config.toml
n_head = 8
n_kv_head = 2
activation = "gelu"
norm_eps = 1e-05
qk_norm = false
attn_scale = 0.125
bias = "all"
init_std_down = 0.008
lr = 0.000729
beta2 = 0.95
lr_head = 0.00456
warmup_steps = 469
decay_fraction = 0.789
seq_len = 2048
doc_mask = true
Each number is 128 + 32 x the weight over its row's rms, rounded and kept within 0 to 255. Layers, rows and columns count from 0. Numbers have three digits each. The size before them is the row's rms in percent of the matrix's.

# down: layer 10 MLP down (transposed), 2048x512, rms 0.0382, rows 999-1023, columns 0-127
# up: layer 10 MLP up, 2048x512, rms 0.0356, rows 1000-1023, columns 0-127
down999 114:109034121117191114143207170112119121108129103102112086131136166107144144144152120132149100137121077156064129112138168123181119160113142135108119105135104173142133174084123136115137084143132095138147150189111187166142131102161130132101082147133191103212133112171132105107175101101134106134122127112182102095097201106071060129173113095126135141129106144156100068143162083123195118151130
up1000 097:144126135136096146135066129101127149166153086088097089115064123148118055147104123139089109145130097179116143122101106132173105127130177206061131136062108120108148106120099087102086084164131119096177134098114164204124119097098094142132155127156150149111098144109119164187205154111125105134164101080093106158070123121108125182192103144170134123117088161165152126159106106104146160138127
down1000 091:129081112142133122107114183136185143090129138124120142060145106107147104097113126086138104047106127129110075149096132143162092116119109177112141171118113176170101213227000093157141101185115148098070148142071044177146111119138123144057153133131117095148118079104155133143116053148105129142196154137196063145085105142071104106118123185138071114103083146113108107158146110126132140107115
up1001 097:164132148159170193088052136055134130194136064167191134099128152131131156174145158162115101102127089135149181144086161125176145151137147109127194121151130190084078105115170174143107130134160149117141169097121154181122149144116146164092128136150179106170146099103091098122092159065143148133088109168071092101080148150103099098146106131137121190153172148104108108138132228137101142139140
down1001 095:141073095110130050216119082145103205132118151097089129131102152174119138120060089090148106125068130129104074127130157096102107106140154166116085119138143153132141125234151096088122118103082127167124112146113043186128125133152116113111086112098129168097089199140194117092129084166105102151171138134169137152109117143188144120094172111087201137172115149127136093104047133162070164047144
up1002 093:208151117094155190120130080113170119139185145145187114154142130135173152093108150145116110142098121093159106108071129136079118181150095105074150115117136144102120131103153163149119075111143130101112116064221098102146133113149094147099059147144102121131147135166108139112177105088109113125123113093087119120101139108194168205158111134054111153227125182145126148131082185146105148158167
down1002 091:111078124148081084147199196154072094115072120114108165082100088152116106170121103080108143118166119166118111122147111137176146131099162157151107065113156151099166144241183146121100141139129080158131089185080138164125158169110103111143155166133148134133100089069200098117117067132138102160114117209154141077086139147094107101148153136149160085088135088149099108086218099153159115140212
up1003 097:086135127097052090157134075108086150125079112170135127122124107188069110166164108132173095136123104202090136127135141126120136180149132120093110099183124104123092216125161086147077126128159170105243095131135139170172135133065086120137158146146121188076068184111111132146098088094179147124139134090071098125190148146178160092141162086072080124151111133114081131117116126080161173136117
down1003 099:125154144096176123098120140170142101181111143167108147119106078128160203101131155155097163121121109166108101144090151178140102143082151105095141160118088105117109085180160148189122131173095136138109146176167144178176171103119134124146149146158150175137134087119111074117133106171093176117083093089147161072139129123172056132121127128149067196140140110152127134145068129167125197121109
up1004 097:080141141153118123117140128111079116135166116148182147126162119137069119117155125084160106112148146145153147121000107117109133070124128137114130080106122190094085122107102159205186119093134124040135070158160111173141146166192088167096131176134125056120078125145105137126132183079144152190117154086089109120080122144151164089161116169100155145080139166065130132123141151112145120159146
down1004 086:167131124117169142149115103122192151144116122113099113123081133162145115143107093165084135139121105122129112148203163144213116150119127144159116135155099102134184155249103141089058132132135080212125164106117157098087126073105145082167096104129152170146147127094197099130124085131129082085129141142156103147147131113090104165105114143150146104170085118179142119156112069109114099122112
up1005 104:119139147134088121145168099153045127185186154171196173165136130110143113149137133162143126100210156097178136226090157109089145177090064150142127081132115112126088123103128117126133085082084148130112135118151166117110150184191129122077122189209148127102120147173177095172048199096121109146158153072090124106153099106083080157165120155128163135136100081131062121146107160118178153112126
down1005 101:137154153135180103112092149126148125081178117165128145087056105101127100110145061164133098158159170139183167177143187115128070108124166129184162104122138175082093176146150113110100126173156105140078095109116133110113116061132127134174122125147158139142088153119156118117122230150154131136095141145165131123084108090120084095120052162158106130156086100119237154106143119151092135124127
up1006 107:180127168153175117140132134115097110196152111115143160095088111100107107162123102110135116142091079118133123179117144115094122162155182134065122075191127129121121116133141145099128098099131146125145101150089073126125134140118099077140104129109082130090113128149063133111145219173121132117145172125118128110119130158146200097101096086093145120151179144122138125100135152079149140196099
down1006 103:165108168136109121119090109119105108127101195121114159116189101119189132152200072090148084135089136067157178168137150131109098103128137121136106174177114081121154176049193165102118135080195113131089118116178101127180115134123145143167137073121120125112127108119101132128140144107115119094031149090110105130168181198135082117109163160090172131142121138084101056088125148122152120141115
up1007 100:123157097165096145116111111145130137199132100108120133065082169089104145119113140119126142116097115188057090104119110134089136138126115159153133160131125101133174075086140136182146096130091121125129075115094151112128116111162121142140157105118127194144093129093160116134104114141169138126154100144092104109118165072137105097183189086120136078125079133127155162164157150090172161206129
down1007 099:104091151123145101193078134172110085100082155160173142139070123108099076124166104131148108119074174166214078124117120098129162104088116115139122147126115105072157196161112159100146123180112111151122118134094142160094128071136145158171117098130111164097119136133073081147112122126131157126152162114124185146168122146092155114111113124144092168237145114128108150068103130146156100129171
up1008 096:042168100000136165113132078101141117092136150144121144132144122204139104176134130100151117118101190116162127099106121118108118140154130209120118095157202141151067124106133068096122146134108151185143096173127132089169201148073079161132153107156134116123147155170165088143144174049148081101140117151136140106128162166090121140117120111166162147152135067112109133095101099117150110098129
down1008 098:135121123074072107153122117099053081138157098139166133145097157156106142133157142100139147123129097095112161140148104081089147140147123130135111082116163115141169105183138152155084123115189129155172152104149125124140109182082126140073133134012124168165136148125150147049142162133129129134152132051146073130109099079165173158151128121096077164136139134055135187105191100111179102124114
up1009 098:169104160157140179125142101118121093186151069151127185115059095125129073134087116116140083148184186087127123159077113123123172159148128122130123158084125114126064126116113133129175131148144102111111105092079104166087162128148150092136113134136156120147146132145095055120106181127120154122132140141091189104150146140166120084114128146120127157110153088090143099157096118118095141126170
down1009 094:082185074098167133175151134106105099189122123150096130156148142139111088141146133114196129121100117103167183110108111076117145140156094120108131130193117116164167148193121106083107111150110090127135135135074163145159060099094129068134093128116141156148114156114168135153159125157143066130139096132117133170131102115159154162121131181106103124170106146138109124140155165144084129136070
up1010 093:114162086116067186137143160132099133102162114139142089060072115095118153135116159053156139128136131151090151158103100130104169144157103162163146150119141157141140145109158144175038129113118183179143119140145151119135130097169162090138119105234110187138135117108084133164149080112107124097178165156096109124139137100213142148119131166070059147129105101162140123142099121154126136183072
down1010 091:113122211150131141133142145150113089136140110145119186241111144129123130097110060146162124069108130079169127125070130107126070149129147139128155112089185159119084142184160137169162132129123035103142130187114115164089134208180129131114095162133092105148088125081096087110127133112129161135097160109100125108113096161166091099118125132134110156026177135143113138140194098177086151040209
up1011 099:159115168107032103089168113153155110107188069147097129179097125136166092140159144125113120108148076113133162091113177063158194128098121194148149189101142130075122072102096181156160153148096209158116140116157112147122131127130112140194178132136123098106137136187105097180096141149131157131105087077148109117118129067118168064137127127127170132067172061104157092133104147119097163148115
down1011 095:081146092087122137153130152120185150134133073186168134053046124126060128188134162130148146163177127138128076168149109175067154101136153080120129138137138097125113166121069105093090115145148135152061096193126141082217156190136155044167138164157193129197115074144122143162118126132177108158109167167129139128114175104084162164129064121117085095156068138137041122134112076181172136140111
up1012 106:172131146109143144120155123095144126122081115088176151079131111191122131132166188141132201080125159104154179071084149078128095103159090148066171126087163177182123131118161143146113210148130105161048125140190103181142117104131155153095158128118110152085123176093168142145139128112136150097171150188139131109127163118153132079115127152087104131164095140068057109126102173097151120183131
down1012 107:139180135129127141129118088105109152129193103204124096138076153132170173150128110220130160108068118151180148119111136123067086119094115155149129145121143175104136070182189122061143111118148138131076071100125173143098197177105148096142106129166102095119154119112107119132097106138149162125110134165096126142122115079152128131166103133102108114095103126154113078109122109094145133122065
up1013 092:125135132152131142154084120121128136201078101169085125104091140165065104147139098138111139135110107119097138169178113176169092190133094121120119133144108131124069125104202124135147042123134149160145115143153139130138201145153110063146160204117102182096103067148097116146145082119164159137088143114227117131145102107129137111120124130118129125184163177130153151158098158106159135130142
down1013 085:141137179083183104175116160108141185130104127089135126130135154169075132133114108110107125129087167149118171167240149137147130154105129122121120095095100030161131168255198206121086118110094170160096120094124128122110097140156137115143086134139207142161124130134096115156094084100168108127133081125149094099153139076106096103127136124108108151153106164166102119140136117127149061142107
up1014 098:136046148095116111154104141130140100143159103119174123115150164116091153094089160111137082114168138146150133129082134142163154097120123086099107118142131121159168098125104082126123152099108152123198168128168062166113139087147175110196116108118113112122121198110138088200061151122131173170171123091103113097112088101142158121174128098161088182179177128098170088111095091063133102175113
down1014 097:101132141115100124156079130170132127131176137120172119076112147116108165103181099105150123084133146119139095099159154122106135092121110112103063054169159069149122113224103095108119111120124088155128134158140139095160058135171093083180064185147116149153141115089166146130159105104133144129113144086103133147167135116156080169154156080101174135120077095097122115122155153138114152059128
up1015 099:085160124122114153157121130162151163158119115124068105125099096154123145157172135103146137189180196124116157104133147096087136198181064144146179089218118111139117137119121137154153156090123118056094145114145097112082128101096118089202108157100157143131115128161142084156137094054142068128123160140150076157151095160148111135154122089128124173124120091084126159101134189146210101169133
down1015 095:102183063102096114212110110095115152176074159146110127135157056107177135091132078157127137086176106119145027109137086115160154114116110136110141101127157080133116184212184117080081160130102105130099117088180111150163147135159085052097139177175134194113093131165080117088164134200148164165112176132104107111121114113168161117131172144148128108135165058130122133131114114083125126171078
up1016 100:181101105118089104113138142126112134075127126030116114132105153121127117108190091091140158104120096071132148122150099091109153105076201173153109151147204141131121162104143132121127163169136110127142148169141138145112118147170174092092199094174067154143088167161180148131091052129107182150127166097135090082138074101155128138101149147091168107126157130143140146183083081084098188115120
down1016 114:114154131158167074123080133156160112163101134159131117147110096155156092151129090164104117043128138147180119087116150157100177156166182183137165104104120164128142126086124121115192143100193145133139104101219148116149156105082143117123141101112113091085052154156111171148105179117092153108059122184179208113143117160104050074158143175153139123072183143155142111128094093165170100082154
up1017 096:148094164133134132154115096147149142120151137156191203084111146164127160132165137156143094123098184126140141168140171107070167129124145158122156131131112097144096154144136208149154058132120147145129115127115095221155137123128102165181121156111091103151171130175090086108131076143129112113150130151142158138179142122129119137147123148108127121109137125132173096154120127137155086117086
down1017 092:125142112183137100127130096096111144130090122087132117150183132093084079174094155111166139098099157083114157125120019154141161122168125100152158106129117148104109113200143139195129162158081127111097110131158119084125110159126058130094119130111155158068151098106109130138165117099070091146122159127104156109148122122165149112161166120127157155080091100100103126139105145158096128094128
up1018 096:064155143116090156067141053118113130072188112080100124049109144182087129160154096163137160140180169135181136187089085125154148198060100125126145179127140133154095121102177187071154142131139185114170115193135134199146209159149145092124122129164143101171168137162118092144123137078133121183182123103141170097178110120163075103163078153103125119154116111094117104200144149129074120190134
down1018 092:186080106127103133184152116150126118080134130111110101119106090108148163059104085111145103122134100125146141105119110088159115119116117177099105087064143145116089167129173083156127140161132144173181071115101099077117090141135140112102087091145139171120138144123071100093141117187108110144132119092143129160108110106068122121163128148164194142129122167140173147132171087120041168082112
up1019 098:136104103121163146082128103147157128166100100135092142111150101118113075151073159161139157139123145159145136076163107143115100144103066132148136189140132112119167112108117067137100159136171158130129192138167136160139140140160124158103149131108062152166127132138218172145082144124080127119178129142099149127134114115133113100151106102130127153129111102096125147176136145113140180133144
down1019 093:141136123128150041138113136128130091097211204185119092164124165140126207136179036081131163167116068125132117109135172081100165086109163107109109062219172127133122092154095174165131080131169138204133158160108107130130074159169163116122124136171139090081123195107065127149160147139101126109089104099144148129139094113143147154150115158155161136149157097166096098138170130183092149163101
up1020 105:111121114216175112132148168074122107120123152170134137211122135083071109131133122128084168128120098138178165194149091133107107109107151111112107128126156170162117082098157148127145064118078126139162113099089138128137130111196139106118182090167171143204091187114091129136135132101167154167154119094180085144158088180060148183126140114145134137103100137175091091118082095133147207115175
down1020 106:110082179162132137133133136152104128125042124119127170127106119092115095184094133146107103163055179139104110101154142121119130110125143210148132129173146113177108120099194108090109138116168141140134173139164112124119129097079136099130087133119165141103132123162085133107073084144147119143121111125090178128068138132157104157119145212151133140128133145145104141121148101152119086117130
up1021 096:160164173154159123091099123124110161202176094136168135118136072103139135167158161093081124126135058147072136186119132167124103126115132101092149119097100136142114126095114153097138138168068069132125130202116134100096110175154121188115159143105134136169093117115187083179114142145173118133117146112119121116147105118115171079124073165141076181234110152087105082142179106115122149104125
down1021 093:137111142156097101177119072147134118178077117163120140144114173143128136089150123128166118175089152093113216087113122100135160170111125076091115121214171108113119105222132149138138146113115119092172098090150127180110069058116155170113065090139138154181130144178111166129137148105136117111172114159128096148106117134117085157060173140087152135156179119140075169126100158091147104074157
up1022 099:156040179138145152139083135161129052102119170035162170123087169162121201117106141098108121111106092134141167131123152105146143141141168071111135139074110205068160111117165145121093114153094149137120144049099138129151177126063092105152115111098090166090160142159099135118137107052111095087086122111092144138118148105127116143133186122155184122133125108132066146106127092129092119144145
down1022 096:122201126102149144147159087095114178198128117130101140151121053133126123113088096142119101153122095197140104173088057169121160123092146165128119127199110142127099098161147151135154151150123128098131156126130178156127122103173186157152152105144222094085132092123135156139132117129137158157111149169160089130125071083101072056169098111114109131166122116109147097143145090127199124143095
up1023 094:077111174179077132132105153049068083167117104125128158152122144135093141187123117125104084178188134138177133163110152121165161095117099162073125087132111137099074163141104184110155118116149080095096097135133128121107148202140102133124124139148114097143087111134104099189110160110161121111066160135120087102130088125137154118130085159049145129082162150114126137153096227151147115104142
down1023 087:157138120145142114126171101107202109117167136128117125176121131132151150073082131162091105145078105154129045084139099157076101159132132143140092119129096166125156086113000109152160132147153137183137137090147136200105103116111183137118100131107128136105145123095192145121183117190146119137131116121168081143124125096104095117111147098147163134175091057144050070135121130126095126137128